Weights of a small GPT-style language model, trained from scratch on English Wikipedia: 4.94M parameters.
Each number is 500 + 40 x the weight over its row's rms, rounded and kept within 0 to 999. Layers, rows and columns count from 0. Numbers have three digits each. The size before them is the row's rms in percent of the matrix's.

# layer 6 MLP down (transposed), 640x128, rms 0.248, rows 74-210, columns 32-63
108:564419593491502541534588490515461487632543487498524474495470500489469458505493514525529454541460
111:570478476525480512526574500504492464561520488477469450468408452458409460547463492543434510513500
096:550501509561477537453427520482462451501519550479487478479601475495481459478462582523585540491489
102:472541455498460507527540492501482425496476614495536502451519440489437509506553459534418549512431
099:502509529488498543486453501450510549456469509487571492542509522548515445533528486503597468455458
097:481485459409509471536516487505543508453539484567449482459494469487406522468525487478519502523527
099:493498482462512511497579474467563495493492551441459506552458488512473473583493487512473474532438
101:538480522577502464453459532528434530519487471519457569437465541497524494460432479508531469553542
108:495485449437495554468547517509478559509520543468439545496476522525440586500507579519532567481558
095:507524488617475568422480443483475527531514521463489501508531484521531447507442534465467469485440
099:506488511465531458433534519483532568524548478489455480463527504510530497525473468498421445465542
106:499484450563465457473520519521518464500538539500535561465531460518560501476578538509533501510467
099:497520483482516502521452434500488471447529515449545444540477467449468520484545610463478461528540
098:477544466529472546506586476467460470507499516471505459482439502535500527457583474485502490528503
095:456514511530473502472443489542465512506472555539593550500459592542520499539463431458469532523491
095:516485472395543493472531434545481557437561558551484521575487469450486547461569474481505545503476
105:511472492465501526480538499525527504428433545531538481457499507439498513459443483480502420543561
096:536534485456523555485553451547439468438563525526476496441527599555450536521520518522469496494457
103:452471399532488492522501474480578510493518542534453472501507493534555498460462527429479473527486
099:495434490439509513546458476530449499527571487506517562503490529511449515462527457469457461497519
095:555472469503483540480463462494486506604557506536551508494525494473474433498490547443530483547487
102:478529463468485548544498483556501518571531543523478564409495480545503501488499518450521486496424
103:506491527437467487482526452551526499497541600501492533544564574535427493483513521464567482496521
100:501584527487510560498565536537482492510521501602503583459459435504482550476499461504492553528492
105:418525547549479458491511487594599508512507512484472518443539499452468461477475508397492514471539
100:593478493433464500524477527540543498519476405541508515505517530488476451496452488490475448438510
104:522498522525464491536506521551480538491462587463561530505559551423490523550462403554501555466555
095:503472502570480509415488517523476489513525507524497439488484492470530515468468529517500463491508
102:465487489407521456553506556532496562492546465524472480537483532504507489500527498528497532470514
093:455459440541528453525502503534535442446494582447564469489535454496551454534475544498416581481460
097:475435540491511584491518518518517495488511487511419565424543450482482499471520480518494431458504
099:552545487488554556554453512490455466569491457536530475445491556418509560508459431470492472537466
103:471531610529530461461519532531503467482526514500476481475531479467534595511493506530486532470585
102:500502441518472509479536573455432518521499479502498498569481543556528462480458493537503544504467
102:454583432506514504480485474510545507476518419452581454494513501529456497427517497451544409469486
104:552485496489561521572588508530483497509503524447437494443520478494551458467518513463549568453450
103:519536503573548551451554463461565496502498558467478508513550452527519469467590481421499560457577
100:457412500467484510474496517564521465523465510545491517482537519520520484561520522466465620522443
097:589443534505586554585493516491454491521483448523431509434519527565514517573436456586484449549454
094:548506423468499503492463482484559488560501517498436498530544518510556436547555533419527521558528
097:462486442582422513482505502496545481467531464514488496471479494525511544537531575526503548448544
101:470499508457449491501477481461577469509505525521582521530510503496512444513525498500520502459562
103:546488476574511474430480509501528462514502461516521479476498535471516546460506516487473408478431
103:487492447537561547473470571541500453533559550499474503457545510530469593461460493542554492440536
109:551546491461571480442580472529517469520526516544473502437453469519521504523583435474454518449459
100:492524623528548484479490481450434518445533487546445561472544436508498478502502497458494467494455
103:477482515451543428501530530502499513460497531517477506514501542547495474488570525560490535508516
095:513530477491552522600536571477424526462539526448568522544431501513468502476472432502519522543514
096:436468463455499473618587514546471544583569567470522539479520537498406529513478510453496464497515
102:513496465501522505477490485475531543534572536524494534549425474509548484522415420527555603537491
093:500546436566507466467491511573496471530469562536477495491465451480523578485490560525528510520480
099:509428439525531452505453482442439435447475516540492439449499530459546522517538488472438556518470
097:491517538557396517509406486476490450529527470459484494466428530554435461408447448427449494539479
099:482454478609502508496465548489492491489499489446532424478491449505497546441536522524525577498514
093:548437557440510503523464492477481566494525520491458426592529491459504497553517557482466447544521
105:489488493445417521535469494473568483452474484543423491530478534469523531615455530545571469487460
098:536518558502472514488528528540496572490555539452500510431546536453532527483470449493489517479508
101:484454512526512500458464477524508450463474588523452567495466466586607474536494492486464503426540
101:468437483576549530514505495517505496573475526534496478563470512486538523499527597523469503446531
105:443448501490555535495518489494505506519503470489456528539431460517482514538494487563463501494470
101:534535481479553511645447519521550542559476489523544518565518506577547491531534454475576536398512
098:511511440442464553484574505447552601510509557530508492511528511497451550484471501477527535463401
099:434584523528490464470435527500462596425515413526506458547485501547534456503460497450525504523499
101:526514550521514437584479553455474518544504521507484473556563591494453545569520416527443527522539
112:508464515475540445549454501477520385555488501547583460571492471484472518489449506470472493523478
099:572520482493577555415480554480501460584463506439605469427489525533555498511419485488524598484519
101:558516449427579500470558516527504474515554562444517565443534421518534463464568458461520531449518
104:476488510500562537545496420535432485476476570541478450470505575533521549559451463468559492522517
101:491501476543493507478451468507434527512483494459487455481563500509544510474518476489413488560562
104:562560451493528470494450503549514513493391498532509483487524428459481532526451444421534458484491
103:524535473473515498465482556467497542525470505518533521569534552424476509536543423524599473483480
097:448443469486470511546435457435499472466438452506452520461496524507471508522519476472530479521498
101:484495584464454468388506518472426470469451470496534520518500542454492508474534549532468507445535
102:525507510515519531519529516483465473511483467498491473454500479475508407521533566442471415515506
099:520513521532455490575474547432469466491484462522470514438496533543466521476560515503526508541478
102:461537537529500471528457501526588544480442419510527435539555496442499532478495483552506558539479
097:524529440541499547529524453581463560507528442488567514560516442506490468449513562505543544408573
104:488500490417584494513508532505422535476527476523511477503589529549487497496539493455520565528487
099:468472484458461537523432472409431482449447496501479518476527512524546488503452534515577460481528
089:450525561466539554423430505534503562465435509541503504521505479517458519508489486437482467438527
104:587543560474567493490522513481539507504576473478426494529534552562516514553551488513492498507601
106:538531516544488425505522536485497510467526566454455547502438556521504461569531504444417499509528
096:476514549504546507438425516444483491547522517528480460505571474524435623480465483438486515525471
098:439464590575478499505469546534457461482513536540461427529466500510498485559495452544466494469555
101:514429500390505514527479473457503445523454504480528510448496491482427534470513483527443536480446
104:515468515400497488539545550533522529497517457434580499587443484445511491503488508415492524533486
100:475548460484561445469476530425517495503506462528523525534543450504542526473504499541556429446422
112:451526484509489521503477543556523501472520527550471583469467571523437551434493543522504529522502
102:489440512501418509540477494518526546500529496484462519486529423457561527493502520495483504510534
097:511500574539482512501469474468481508518467560482524452473488503519574420517461529458490546427436
106:447428470533493478564499493516463448462447503493519538496475516462505508496502529495537520479455
097:558519583442510504501502496553422522478530496521489498509586524497431472497489411559535421453445
100:560476528400496507521401506470489513552495501527559465482609530406491460495519554456513471527546
098:538468505531506553531520482526550565473598469515456492517459537463518497481557514520501505561542
098:515488465504404450496494494487531424455511573548485507426547529509593537478473485453504467487460
100:511461470471536535477555518522450504509458534519526536528557515491489498572579541504517485481519
101:513589529515522421512543470518498481471514535485507472513490493521487551440519467542539515471514
105:508543465453500458581550505534482491486492466521520497526529510512582468545500500447563487470414
109:586489465524440549556528520550577437542537479498511485431428484525492516472492498487491503503500
100:519492546502507441532572459422460489503475480501516540541441450517516577499477434525526546544502
096:500497510398545568523488526500502548484531461530500504552529405542513563474511434517493540474513
099:461407489469478474462539521488530514552533489531508463539565480469421527535496473450503533484547
094:504567498513468495449599506543543481475453465534534438462489512492490437521517510439498475449502
089:503467514489472519433533520456523504483589524514489476520491425533501457457518440447454528487619
096:487506529496511518529490566529509521524564538500503562482530446506479479461517488468490511443429
095:517478548442463548452552474498507492499534572469529475512468495524459492459505496451533472601542
108:538476467483501485577562502503517514512543548499484529438498427517517487527564512483581509508489
105:555486502473531576512539519428471489509532471475488507511543514480435485507497425572514431531480
104:465485510505555436483482397565462500535454535563501449483487540480492512516418493506508494484470
102:549496521463536522459508458552553485520501512476546468491525546488545516550444507477457436503547
099:473497565542533429426480503469502523501429429492562575433545453511518530490491476533528491529507
104:469445495473499489479509543500470466456479486517424466480520485479490481425509514471511532478550
100:513528527529443458496495412544495471492499513480466503578513461477521493496490495452538452459495
098:480489533518447544530430533458586509509454480475461427493526482562456533510435512487546476522483
107:435536525497550574423454520470490548506481545604496510511573414454533534531400458570534501491447
094:530485532508464428497504537481477498547534493526460527570543488529553536492498510545436523514466
111:538453555487533477526477503512406451498520504463503497525457530462487521526533444491523523463561
093:432526536520541492503438532363500515491449520445506497505490541507475441466459526387500584498428
095:521510468458496426531425548474526467534507455563573503600557510452520438515467527487530486433509
095:565490454490519542562560505508523475538557451613465496518568455469492567547500500502514546497488
098:480425584533455503516554494483551489566488542480447532499498559513475458536441464492489520533442
104:501431495522470437519528507531548541488458512470539539535561508561527500501553521537474436435513
102:505469449503547507477512465588499509490497510461526526400495502525530486539444429523519461544427
109:481545504520494433537449438492429490496487441454543401499512523513490468457460430518523504504417
094:528508588459525449512607559473463509483528547573512485592440472538505471597575481462525493534482
092:523515385491501525383526528476501534493491492548438461488494510461474465494600421496411518499521
101:485478537440518492481589510486494469520429558462512503544499487527514464495507431549510498436577
098:511519516555500506512489414549415520525517563490520456496514523509517369514489578465540473536520
100:464513529509488535419473461478514561482449503478512499505489543497488529546512487565438454442521
102:499447514498571482436506555490495469509513498533551417515506532438479573431484479499433521489443
102:514462497524484551504468526504557555547541526500482482551441490473493457533492554562465543483524
099:509458402462432479440559489515552545550459469453461473483485505466521510522503512521489524551592
094:579522488481455549472542541493529440426589533547544422493511469486534495487458483518591506595584
100:452480457566479498483510482547467513479448556571499511475525450440443505473467460498518463567508
109:424522554475455563488502471497511507533447488488548425480504469481480521438508465455495460503551
103:526484490457492451525531450494464515543519504452531550512452512550464431414500515555456524432469
108:495557522471469520532481459489486475455603477475547525424513493474461546477473455470419466465475
# layer 6 MLP gate, 640x128, rms 0.278, rows 75-211, columns 32-63
107:464482455526487513550484450550478470487471448481498596524393560549583522431507525557514520428431
091:471498542496541446435512589490535527521570550503537556502445563532468554522530546454470517550513
099:546387512447536459513581497493437556456470508569528491499509528557495583438533546495497523549488
092:497563478527503462484560573505520488460523530459441489461520555460450518489514454416460482547505
089:525533581494482514524576519513464511451544493478562494471439508485446499558489517465443516472539
094:500487492513506529527480503449556531605459548504437501514486530509421511494504434497455466479486
107:530448500491402484455484474552511518493478500557546478537487494489492453507567496476436521389547
109:495503480524472545551539588488469517518487523496478514538468534567515515533458580485525469512524
096:516463508483415543532505541536549562439479549500488474464476506497427550538518443478542462527519
098:551442552433531507460497499520521535405467469485490527500477434448468507475528496531507483575435
099:530478457504509442425483558483488484460526498456468538469487504493628568482495509437480496559490
104:463540541500533453519527460474455486488452516431431566562517514504480563491512480530523494476532
092:539497489507595544539475474509484464540490500481489612492507496481550434468593480476527551553494
102:491517528490461475431461477519490443512510439464493534457548564557496467574516562525484495577512
092:498476447496503605496471462544456508520510527507454501510528454554490579493462516467485550490492
101:524473502444596456501440463484510496539511503525490505458516560496456427501505453496440534389471
107:520483425499567512496561507526550555467474468539503492456523585466430474494489527484496507495464
104:510569478468509479508494492553415442506500566496483494527533422544533515488596528527505497511482
102:554577472505511495540429536481477543488526506554422492453476506523475493494481441480531462505523
096:508514495464495497485501429464444468490459564429435509431434511445462456473552498486495456430504
101:448577521427587492549531524414521480452472447463518512488463491535480479506543484508388514475542
102:516483527459505463507557453440521482623499481502491579436551464567486491499448554529511484529476
101:525447483525494514436555455494504455526526472526527547551535476572404539515479542578487531544554
107:518533536518522504411527492481455458517520541459520470479539532510533445523543555543415519540523
097:466505509546500562582556419488438532536434500514460542565477519478521528507581457547429580447529
101:476539551466492451470582540530515530553496480566529484523500520480501441558523567536535531528569
088:514550446480520503531504446413491508442503443462479519520469577549481500590465488551442442483515
105:479491475488458470474523454505433480518458487522516533468526481510497527447519502563552507482475
094:479476581508522465443545518515543553497476506520508470474511555426379522466516486530576493517574
094:455418519463547575551531573444546554479483480512476451482519564535449487497518451525458564437487
111:507527493497486511487478489530446469530490487487445549484467493444467385505587445458541493505464
103:509543510478456466473524469528519463507518472506549534509455520512496539534492497459495497397475
097:492539493475535509505434499519491543522475568508450515515511503471429464462474473543493551469558
101:547511492400535389537504457447516480495482497513504535477532534502532525517492515514419506474470
108:514501566442562428525495426525491471465538463525470563485587460491558488480446440486487605423522
099:490475556541514431485482498454532502519462535527472565505495556485542510499473485508473479498470
098:532464506568496473427484503473483571480587513441519510507497556494504500440509491391539456517504
105:452515440478567434537533477500474491494466503506527492485575475503510497455472552396522406481453
090:527483486425539438451481552585484521516562493514480515565485502518527533508483536405501469523471
104:548561463500525442536472475448513451541524478509532505517435456446447605474537517511451499475490
093:493514477550566477513499523552465544548579480488552507527482518456537448508448503483526481504510
094:490520446524470558475559485556481562499445536520516486531513504443428504544579542567429491516513
096:477518515507543464470452532467488456551514468486435493452495518470529560559524516544478545532489
107:499542547443521497480450491548470501578514438436461509485536566559474494423536454439463455463513
097:524436480469469507412484456526510490471549529454490488533551523469485492525485447498489552460503
104:512427438558485484510540512522563517456524517488473531522514441582461531455502498481482506539600
094:515458438540472450487564501466411563449459487515515537528485524515524525494475460534546437534477
095:500476414529450383472554495493472485398530442481574468483491474407486512491532529475456570458546
102:567505541476513429500566502516478501492448481444431534488495468489456477479459527563562487503564
093:515509529458434461463574498512524522483456482447493426472460456514459424493450445580501462463529
102:497464500509476496524519562539568463492511501537450564534465529482517550465514428537537496473501
095:548494543503522428451443514549516528516435503534577516542524571543450498516516435534542476487445
086:531497564501463493516573513463524433481491500493538581527514541449539553561519571466517438514501
098:532564479527525537560543536513563521545504494493497493498530485493510523532453496503429479518508
107:398411514482504579501545500440474540471505519555578474535468515526434430501507493524512500529490
101:522505436491430476560492508520505476559532535520474445496480497500532526490539487449497494478514
099:542511504465509490546447460499426474485460457474428490442506478500480463481505487495523496541553
096:455547486516510485549495430484473487524487506517542514437470591500446494521514548491462486467498
101:509541474482540549538465518434462586464605508503483491569543499530502495457530442480539446545500
095:499482475498502537581455503530520569503501568499528506546512460540469526540512438500541504463494
101:473532558488524503564425503439458576467502564504502465520548467558512465544561523532494556557486
100:478383501443473475468545507503510477547404519485443509407536480487478505557521513509414524488491
101:595504496537520563558486454474511486497538494509462491452484521452518490553552495499472448560543
107:456551524445525530506499525513549481572517596489491568458557519618509518477566457490485432442456
096:481486464487502463529513501519490533541376482442531506520436503450474523435502475506587556511550
092:509557523448486507483539503559495504442525523423515554411457558528467477435519499532473478532512
101:481484456474511524524509481553468618460522485498470474489510526536490455479576473502483551468513
099:508540546527468547481465461496523511483583454506522509605539595448518466548524503505501488485601
105:535501513510505486464496489529467448491558448495503586462482548499619465484587479526471459519538
102:500505465455542544464543520587438453442485554559511496465435471450488466492525527476538475488494
097:459512498486484502503564491493552507476501456527496607415522536569475552511530485512461435565457
098:549503512511414539499527478416524536505540392487460517488510508492468559432544470529499454426598
101:589512605573487527515457557515464452496482538568454496525531534513459437539509484421464415514553
108:509510468509491561456563492466482452528500499540583535417434497507437403548480531512482488597523
102:531489484497501419507476546528439492530554534520491533481393453527483555532475461538539510524529
099:531521494461471492513463425475440517501494458479493584560531472432538512509549530464532538436493
101:507448468505491524469503539460521481533513552451596524507503566479478500493530466518487463495527
103:492485420458513487491504545585494473449489511447506495515567428572474513526421501484581486501507
098:441453494515444489482493591496522524485526478508468548488484540521454467567592439463483485508480
116:532564515507525459484545474498509535533584522439485513553516525509558483510468487539479489514492
103:484542446497507565503502572538450434512499542492437590519532453462472484485583485437583486504530
090:461539508489507501517479534485500454549562527522584486505453495606480468522497471510523485513462
099:531501552496477497577558515497424515488458551531500445474517478468429480489493517551474577458520
103:426490475452502536543600414498479461512434489446573536462569482493470583483478471538493507495506
099:506487475488495473442540550504452424476439516528497520479517497612478471523513444488490517521461
094:527459502475510478446454528430482530456486508561393538408531427525575417484501458496463519519480
104:554502500519545508532469466452509493482569509390458516578453469500541515473448475583437493468463
102:529575497428532462474505487533552488500421559506587583476547509598471493444504601483498504524474
096:466463426458482471500570546479531551481580505458495508544466489546482577576509515510452496492569
095:516473482517453416523561496433432481555495454538488577562509594509463469483524487435473445516476
100:532494511557456504521501445523476535433498484430521492490470501472591516513540494505495427559554
101:513602527496455463483530526542441556498473488481488497543373435500518464491509513448498525457458
102:429503480526491507523490665515468509525473539549536536486457508511492468467501525462545430478474
096:503465438435532540549483490602478461547512480467533521517480495486495512493430458496455572526506
108:501513485458490458540561570498520483512550497498459542468583552467528481565545495531449509502504
102:501525586424554530517563535538458475518555459498463503493528497466472477457524522499532460473475
108:537561485461514440492498479533507481480491525488423495520514495587471429505511501544549518500522
110:460505440492565503525533482474489500498520533404483527498519497542500484506478493567435484478553
098:481491457530508532491519481460449513478563497439557483522494495506548494561541483499440398545510
102:510565487496480522552539510418559510452469492532503502499513505442461531508430519529511434490434
107:471480503472493459482488464489470469519449441487456527484508505496510542486518475525546459551542
093:434471504488528474445545470505503517490489527525455536440467493482485620550437506556500536512501
104:521482449544578520604581503484436459541554492442461549484441538520490536473576513473485460514515
085:509519560449500481473435502437498497502543523512476518457469440529460548478536489503511482480448
096:460516536561462531453437504508492457476458554511468555500532508485435467565544575445543491447533
103:463509445433437510444437482563478505507556513436517549531485425504524504568438516494477567486547
100:472511432526533496567562470479473523538414520494423493475495508501521476526531434397562509538559
100:519550518432552527487438561511532555496531527533467498470538513499411572501550424473486447580529
108:579531499473568539479460545515528500527538477445489516454495381427531460511511408458464480570490
099:466498520485430522570500584484510508545514545501472496535508517514502549458520462492474515409493
105:497490479496504465512476543450446524541518571570524494512486496513556465500506517474598451497490
106:511528433450559493480441531475534490476442529497479508530537584481489436515494463472447521539500
097:485488483520534518565544470465490449482501532497490460472502518460494489489544546490481476469479
112:532548480494456452528537507571502442432467514427415521499516520507462465480532554514517556543548
101:505515494501557493413612534482451523539503517455435579459548529473507502455502467471550496528464
104:550431465482438531471486503528544491461524506468528518575544532486490507462484480538548534498507
097:588536522450468504505496467534537512499563473480450491499536470542492476518559428527482528432573
104:432513482485456564502466517486482474443507405469481562563546477470485533568494517488559547494485
097:503454454518457481493544560520469501502500519494514475506517539479553446539483442502458518487516
099:471460490520437510444525485539596525512484464517500551426508471535493440553601443498536583467466
106:524523510587469486564509496397470481553458483530514532481500494458513479555499516447495479503485
106:581501580493537546541453535471525489535535423492514601548495483470470462442578460542533488513452
099:481518470473480473565535519580469530416512522506573532551472591436465486482430522498534515439530
105:549557536556509491423518533531441561485490459503480534490451575471531521463503560485534520476479
103:546518505479528484503566524534562510444531515509501466478483471468529437540455535455532456514517
107:489505458496467423485506485493423473523483541489529473446468497557555534519495491404438539459536
097:496573478557513513483407534424463493471538524500470598507509471506558591508570486506491516487502
096:512463473508529501526488486455500499490468537531461536502453459541495513445503548541494511484447
095:534463521489433485523487521573553537515522461534509519528591517489439487557532512495539488552530
103:438555476532494578481507571494565463439504491461465551551460502486490491418512491530454546558510
100:489550470513572517548441473554460493456553542533433494488519511448493524486455455482508481520491
100:541555513491482459471462544586528489459542543566478436485501514497548479520490504510496465539580
099:516517461446539522485533536538529456531519542474542503561443444496550519490496514622578553475521
103:509527541457539443518519460522498538462475473495457518445549526518533522497540500510533533573437
100:500478471496522475421496515510431628516465545410469512499539488510536489496436494499534504515494
100:489497534499505578469574492517464510470573486497466475514467537586529481472534455492470477498540
101:528433541585408470519541526534428542583472487459528473533452520507571509493531534486500501550477
# layer 6 MLP up, 640x128, rms 0.269, rows 75-211, columns 32-63
111:504553533487474475463469470558483469521531557562537515532519452632513489452490453514520566516495
095:519472534466481497482446583524453515519496482549502520474484503493486449486540443526482523516511
100:494577457552473499473523456525484454548516595461579504424540510513530478548422463495466528464431
100:427509453498465510446559475521581465430487473506535519486533517503534425508478479452542431487455
095:499498511559520500515417512487509456491480515553417505503522459519476517505493463455582501498480
102:506453504523527487570518479496549468440449510478478459551457438407580506482485525571453526564522
103:499489488511526550544567521540546492425415529553531475508485521473506465469492515559471499494554
108:487506610392516564484510479470529502543517521505453555447533489521524573402515452506487548439466
096:490503608500474579444549542557519461469525509495519439516506514476544524471479524478553445553584
099:528477468547473473470477448503596502517504529413486444532542535517513504549442503489474523447537
108:558509533546483533530528471497529541509504518560571471449480609532487496529510520481536612499474
100:363470590548479512556438516450533493516518470525502534459494534531540539468549438533506442481556
096:492495471427468453475535518530506526415461485439580454468499530505465496490509507544480458476500
098:507482570506530541416492530458566470523530455494488575429494545546465515492609521503462541526486
097:477566519507533479483481516462527525440562477508505493587430540491546485530563497493585498479516
102:506526479480448563515505480560521469462522517543464509442589430507385516528502479485488511478460
096:546562479591523520460522536453454504513492533603529423504513499483507470466470544503487411528499
110:487546560520551456546476492508531460468485461519500447490513451525474438515538515527424447502498
100:478490520520472418442474458510466487465465516473563546541505483522515504480513455465502513508485
094:508480541496486576472470482554507539501531530528450584508453486514488447508529503484454514473555
101:440539538475459473499503447495524436498443487528493494464465460475481481448493509502440499556536
101:567513417492492462421528451541516493424468531481461520468572467476427534455485533464521524506574
103:552506556532521498534474519583435584569523491565491450505477534495521456516492522482515472489460
106:490479426511519510503470478439460517542504554483518465476554508469472442517450500546424483534485
096:464555489518417470543542467565497497552461504536520531488487501391465481473462519526474499511501
107:546636436551470486511515491479483457459497483505533523568502514416524491495422446526462509475438
099:521504465515470556500497472540455475408551461441535523494443519484448493519495543472460444500517
102:506458517553536532542542527476491502457552484522443471493518460440533510475504491479500521527495
089:537535540477530452545559502530459547470429466482505501467527452503412481504485504551553497542548
092:473476480519501432492439526597559467522470542516505532552508499483445479496496540498505530440474
101:505534517553439477421528531537511514464511502502521473477445490442488496455506537533479480495491
100:524533463455465508389555510530545454558467461472466472453508452444497446514549493539537495461458
104:501601466503514485431503466517530514531447524434537473541437455450518451398504458513441441560498
106:557472466515488493479479480522500426434492448511520528510454506483533516488515477454454476425545
106:499438510583505511473540538481485483511560546410464488506540485487553538493561558540484513494574
102:498529472433453468489473575490471537435499439462586517527536552537505518536471526533608500525506
101:461514457390433474489491577528449532552488510536539478542525478564440451467474433545552478479449
091:477473500465576542519551441449525498410451539512524506491519499492488541443493473533567562502485
099:534435501404518491549487501531577484569549424477499520446530447513488493521455591491480482469490
096:557547489592552443478468477517516422442479544458485580485519451430501477541585418477488554486499
101:499478546505450538503465505484512441460442556521622529437481564520532544505610496514525457401420
097:513499493477500564430578493440511534489481461440513479492452520558420569456476530444452496573526
101:552484496517515475431504526509513441496495522513451542550508457567562505513490565510522451454434
106:500501494508543512475590512506547497465549493509501431532484441513523519526470483514483491512514
093:545539589494512513489527532542519521481480559529476506498534445445474535518485494463524513587590
100:455507567507502454549431448528486538492482525459495557491509465529520560486504507567452520511495
095:528518524464509459496505507494546497515520549504446399528412478479432541540479525489470562521490
093:442505559524489566584560526488533520579453577534410530466482576570486539538472532473469444441504
102:518558471581458509420469516451485513570548560440546492519552502490471432460503464511565523566487
097:483484539499549481456506465568474490471444520506498513523505454509526475499560513587560528590550
096:572468577573522506473473507552537493515531411449513494530467502500499546510563498481500478556524
098:484552499537449517451553497435431538469458504555543489514547460530516493514471502517528580517561
091:493438470532598569478492508431461465489539509486499504552512512513548586483484572452492477475494
095:496510498499479511477500465525495427409564462523514514574475500472480483505543510496443474418483
114:483453438547521544469464478476485517535509464566604518528468552512487499537526548459501480406499
101:476457430529515490501457485459562523594495515501541531481473566508467578483507491537485526506543
099:377408479503526484509497559480541501504541539495433497495504512504517444556539559411531455456466
097:471579481445428451538470571531497505426475504566535458546528500555463453543507470471469490509536
105:510462520443514478524504506468536538541474540539457504504533506491470615567437535529463512482481
102:514535512512489551426503542474513529556466549555484501534531463488517486468451537557556497484508
098:529451514491526487472513498459493544527530429510464563512425454535487456546483457464466554479528
096:529510573502494465437475526464487494501414510470497476440547438483491462536489509474435434505488
098:500495509535501453519551520483560457547517393494517519509507512583470471497494584554523555452454
114:553479463476505468517424523510497512460527601528561433516490558576487488501457541533446413444521
096:513510527522460501473482593518453490495504479486489510467498561559391512449536474534491515517469
097:505536509423469521524479476490491446544498518445473522551503466459455554519497422556489564461507
100:496500524506491485541486551470489458512574450505462463469520432503570508535459511454567499576502
102:533451474465560486490502423475567462490535567484446481453580504555493490515549533517450560517451
100:504533400477446583477514454584491379465537519557491479480449500467571487432526470539487503453557
103:478481472493498545474512541490503495566594505489525518429541476475496519516493493499499422548463
098:479526517494476497420534428476508486466381458444557483447576506509491483455499471454424553565499
098:426488506490472526438521567418493489489484466529523438492463521491564556556495493475513551470434
105:472547446517498443503513495423448605539439553492553514496531490476479507480502481538500446515523
096:556516496431452477442505501537540455538522490530461444505553532517532480483486561478446515456455
100:514438495471517461528462541537526472506492475519457513496557525559466528458505485558486481552527
088:465507623486563464436458519570504455561562487543469508475495502502569428502551545497494418550507
109:537500535488522464500490507548462525487510475538447525381510484537471455518535525507579503533460
093:508551492523516511483527535525509475516464511426453492523572539453558514493531451544549433535548
090:446457517522485552451451500470539522380439547526480448464571470519488524552472522532508412449528
097:525487559487510454486487455580521466539455481515463490462530447480485539512395480513508493394496
100:486511532575476419495522524403451438498540538541481494489478458476457464642473522458517549549456
095:512526495557542493524500569517449508524566524513479480457494499599499533467449472434495519515499
097:580445531493551480504486495489516458500489539515462555416478473554441473504429541547465502550441
104:500473499478485425491494483490500496466536497443496506399491493495498573462525499524455487505451
100:477431514477512484462536499535485515542464515475493522496497488455465553438472530521535494403529
098:486510521495473506541519405521554593511471496516516506473562516494506578488500447576479487497403
110:465518524537450568563447512517517486488504509492520538517488508459429500469515509482438476481528
101:552540512502517484489464596523522490546483532540522460460527527554534485470575548561451482497536
104:494507430490494492522469534460499493473533537466475504556523473541485519479559546506449445490525
111:484407485494490488481508491538477389463529503502494473485451548552558588514520457553473495546549
096:581523580576499457477475572448439533530485506459450487515500488537505489532488550481498483483446
106:471456531451529454553565460484535471508473488471482520436538554506415542468440525537537467502551
102:485452426511513466507481403505451513476503492500476460497555533527491543537452480531512435508524
092:575521503541495508475536574526506537510488495502465461524476519529568508589475560422448423518515
104:465464485512554555446450490512447512545566535487527476498493441464454464513511524402451500534488
104:507529550517508587485508518502542453506509498481543510491532559482520470485505395516513433529428
101:469542449560505529531510516489514477579517547448490534432506549538480457483544503492480491478547
107:505502460506434541450573539486465432491524434519489504495490554476512484525520532474401512563529
103:518495530509508518519505475573506487467528520542500496502540525518471492447445522576479558433505
095:438391454444442487512454474459521544527432495488549540507454519551509579415460497553477559524481
099:507524432547471442512608486454493512524442417464493526489481504515445504516522459496461551499519
093:571529517521467466479450493530491527543468508551492488520466540527550519507480417439532541489488
094:433528538530443561373489526467506541556531521472518493510518468564462500573490488495531446445473
095:527507542502417509475523554514424467545484544526512465455512526452485496478471473396533522487454
095:492539507560525407491510522530502572472506452434484500526501590499510448576470547515525497505538
104:492502480481503460439435479496472434450535421571494581432427492489523466510533433427522468550445
102:583432526514410515481475489492571489472466481463463470455461507482488447470529485519471428454543
102:503551472506498447500515494523505504487537414538546550529543471495548460472525532556413561508539
100:511506520545530523567395484460532528600514521532460495524460489454467526450482433561493487536503
093:507501549487463462535548473504466529469598498519550482482459467505556457560490452544448455437450
095:471529514541480487539535461480486551512545475504524508469523509496612400558475541527453460491467
098:473590570547527490475588488534482513429470497461570539545528512454548462485472433452516490553541
097:482510559517464554554465562436487518582514512535454440521463451493448459470492470480519488524502
109:508467534516506554490449516516486457487541536469537502380493470498506533423499488463522531492496
096:521497506521547481449504492539421570528472560490487509494537420502470455415525531500472529496401
110:459450529535501408426501477501492420578479536524513545461435498461468521512509449499438531490473
097:486496453478503527541442487548519536465502508464493479542521484535479473402521489477481611421472
093:459515541529549561535508459530508449458534528458454481512434578502520537518564550492541483519511
096:532474556555592540505528502514449549551524410469527493470488483510542479414555525458454502504451
098:510494560434477522549588496427520503549522527453480481503490577550475483603545435468470508531487
103:457459571513563456484525471516515479445465508467467475570483475530495534485495494475474555525469
103:515502525500483518517560466472491503501504515587544531497498568517435481580448531446544525414415
107:458527513485492500490496437548534450533504525522444481427513513555471473454510499563511543468496
097:511482514546426529506496445524522541587523538500441473470489536533475405489482447562478458502524
097:426467532542471531478585460531491468481462503491469504501511539438462562504474436525446493540447
100:486479535485467466511539494507552453447533444454483508512469432449547491511488479483509495572500
105:517543487508491537453484476416439428507547446551483554518516501489517499536517473536552510451561
098:532457413432448543508436550476495460420496425526537482528540420511527469486500505501453516486517
105:436444518539569553489525475573534528527504478479518453473469513486536591427593544478472613496459
100:533455467555465534422497539589446499516528487434517484454480468493493478482493539529491506498536
097:534515558548523421441455465431511505508471523410579512459541515511433481452506544454484548428505
085:450462444520500539524538473479451552503540502487540498494504452528439548493495431521553515490474
101:522511492516498514592501513566461486463534464520515487455446513449504513531481460583579487455467
115:501523539455452470514501620479462512561489468402448529449511478479492544468484440536495537473518
100:528524509488475511488544551514464454587519398501445538443473491542458515496417464520407541473507
106:557461573525553533520518520517475555561537484437429492501467520512452452525504450474503553501500
102:539473552489443446507474599527487508454456491501516487559563502481533436537580480521537475496468